Weights of a small transformer language model.
Size: 22 layers, MLP 512 GELU, vocabulary 2048, 4.72M parameters.
Training: a variant of SOAP for these matrices, 143M tokens, 2189 steps.
Each number is 128 + 24 x the weight over its row's rms, rounded and kept within 0 to 255. Layers, rows and columns count from 0. Numbers have three digits each. The size before them is the row's rms in percent of the matrix's.

# layer 15 MLP down, 128x512, rms 0.358, rows 109-127, columns 384-511
100:172091086158110116144099087124133101103158120137087180093106131072049128153131121116117156113148168144113120085113139077146147137110128154098128188150130087132116129151118132145138135079158052090103149133157134140110129117132126115175121161138172146152090136170109144110149178151166127106140117160125110138152142116137158127101110168147133110120126170139135089150188161137123143115152
099:144146106075149113089160140143124168144123122119129113189155120096156076123152168127117136146127127079140121138144170087127097114090118162140102131155117150148122151120140124113136150112110143119126119101123083166156081145113123152161096140160128155169104149092199137147107117107124118124105137140094159103119100160105175130146111131077139090178139121151162136159115133121115107137114
106:146146153157154145165120126113107109089081124141147079105131132086117107126154164149138127143154104121153132093104170125124109106155163123137137162120104128113127151107117127131132156097094135139176139130136137106129127146137114114104158107093160104132094101118111112127127100132116160134123118146130101155137182123129106137112126143148147122156134116144152091131140136082148102150149
098:099121117129127092085139130133142093125143087141120134119169139108132139170134162151102108145108094121099116128100150142132176114114133110117140135132133127070106139093127126163106098126084140139086156161181122101139143132115109136096143168166115119117138136126153095100139135129109113142097087123096140083115103163153086109140116105090094142129127106125139150112113169108164105217106
098:140123149142140131176135187130136147178136108122064076096134132124187139120128159123098127103183116160101157125179114106140110108129156115138128118117127113140109125088109124122128130131101134187114184123078152100116156143146189156139110165099144162073136187179124160111115144126152103127169137142132161150125093155132141168124104125144122117120105116136144176138154130091121130133144
097:145157090106105163140133139152122090091112129144163118133169137152143122152093106142123105152142184105170131177140048109093115102090156142169144162145143089147128109094137122120140095093110124116096116134095145132093095146163124087146144090144082173140135141125152114099128172141137111100110157100141079112138144148130135128137081097147119160103118126128135173144109122148102129155137
106:180103138122145122130107093070132073127083101132129090139138168171100146139161157122124098145132140149153147159123135103129097104147114141120165119114143132178136112142113128146120117119108091141113127113133102137129148126120126167101170124132175132125103124143110109125128118095202141138148190143118112113155193115087144154122058162062171086090107142115117154128143121118119102189147
101:148131127132124142152152141148127158142127184106175123129120157147138141136145142118113152147144099133117145117140094110146149106141151104132099141144115105134160165139103111143130178100150111147092140117142105091092141182109151135130129125129140116114114101136125095123133131135122093153149149165129112152147152139132140141118148180150153139099147097089133113127123166124190150131123
104:130111120148120140191158134133145095169134097154161093099138114129162140092198140159127166121112120165138111056115161112130104121129134152165152120139122142159143137105093115119119112141095158134126162106121115115141137111154141146106098133114125152091137133115188143159159088088140136115108145144117164074125109130157096079125117105079145151122148154146121157122143139162099139113141
096:158103124121094139152083129087133108131154102156131127076138135183177128106139130110128116125165151161113106136137087115137148093125084172175113122162119115151129125182117153154139102138108163144141117131139172065179141123128139108136184183078157140150152090158139141137140110115118143126195156120119106084130140123061153128132154130096151125134137085104072112138131099154112126105149
100:142141119143098103131112127126118092121141154141112136114132139111137146125130108137104118170087142132109105072132133149103127158104118186182136131147133174120144166094117127145151119107125099148129145140120105100128101165160074132102128110116097155129084134149066166112110146131111149133163120132111137110106169127141090162118108090132141116136175147110115085103149123152116112167121
101:153076115133176118142144105118110144089126119127146135108135152083155110124115130144124113134139164152073133100124124138131137102127169160121095121150119153139145125105113126120125158132140135161098117119170158150141135142135159135122098139118157112102108129151103140118095146126114090156120116156097131116149173140138134115128097117132124113072100122153107098132081074125164168151087
100:161122137143144120115164101090198127124110155103164114154146102111160154129141102158144116119125126075128141181129093156166147127107124174132126121112163152164170104135108103161124102132146153097139125137137132164168159181116101120116118110138097141108168111127122112129085116139113104155134130103115133109142091117133162106098126090139142090129095098124121145124171106138178116152103
100:133115141130159124145145114133120103117114138153150152166100172109124152087137142135132161153092115130153134110173127153148147133098131085132111167133124167164079129175138136118096090151120143119109107090153074145131099076101188134162118173148125078108122112074147121146099165136136156123079134082169123132137166125116107153079146152130111147133154123146164118118149145123123138102125
098:138113095155126145138142124134102090125112063109126133111166143154095125165138131147120125151140154103163175083120118122128116132062141180133144137113156148160125094085155144164132161123168157141124121118155096129147130146119109130145106102114135071118114117110171112125128100108130107138148149157080110149167178133134091159129124084114166124160164136167118098130125157120139093152136
101:167139101089127166119122120124126079131100138124109113149096048130137130132125163141096135137099060148077115103157124131127118155111106127132126114122132134102121146151128135160112140134117059078122120154098130125075140086125127097126174112086107105143141150162126124162128146131159125171174123088165136133099145134095098151139129141134133083149131106114151147143105151121127113089132
101:167096147145116154116157132128109134046085132127164121119104155114133096103147133159111144116101124080127113152122138136134134098125128115132115136125097144143115158117164111106105116141136102163200137111146142129132140148093148126061104127168117141123158150090117124131081130130138124132113107136133156137099115142129123121171128137181147131122118105156084153113151165145116102136129
100:122098147083067115156087122115135128161106123122120158093132090151115120123121137141141141135130081158155100121153124155129099144155107100146152121173137136143152110125165131135104134132143113129142149139103149142120110156175117112134178158080150158147131140176078148109148123151115143129159170134137132162119145136155123169130121116143107110110148114161132172128102123080116137124159
100:163148098145117131111168128150142166159159118077119122115131141145143137105109117160108151150109145153098166124180101116140103110117169140122081101131166075089108128126082121155149138098121164122094098122132110125158109131107124105113143133065122119117120123093140160180144113164116111095122138125115119118122148124143073106093145141109122083135136129150136145120157167126137123145168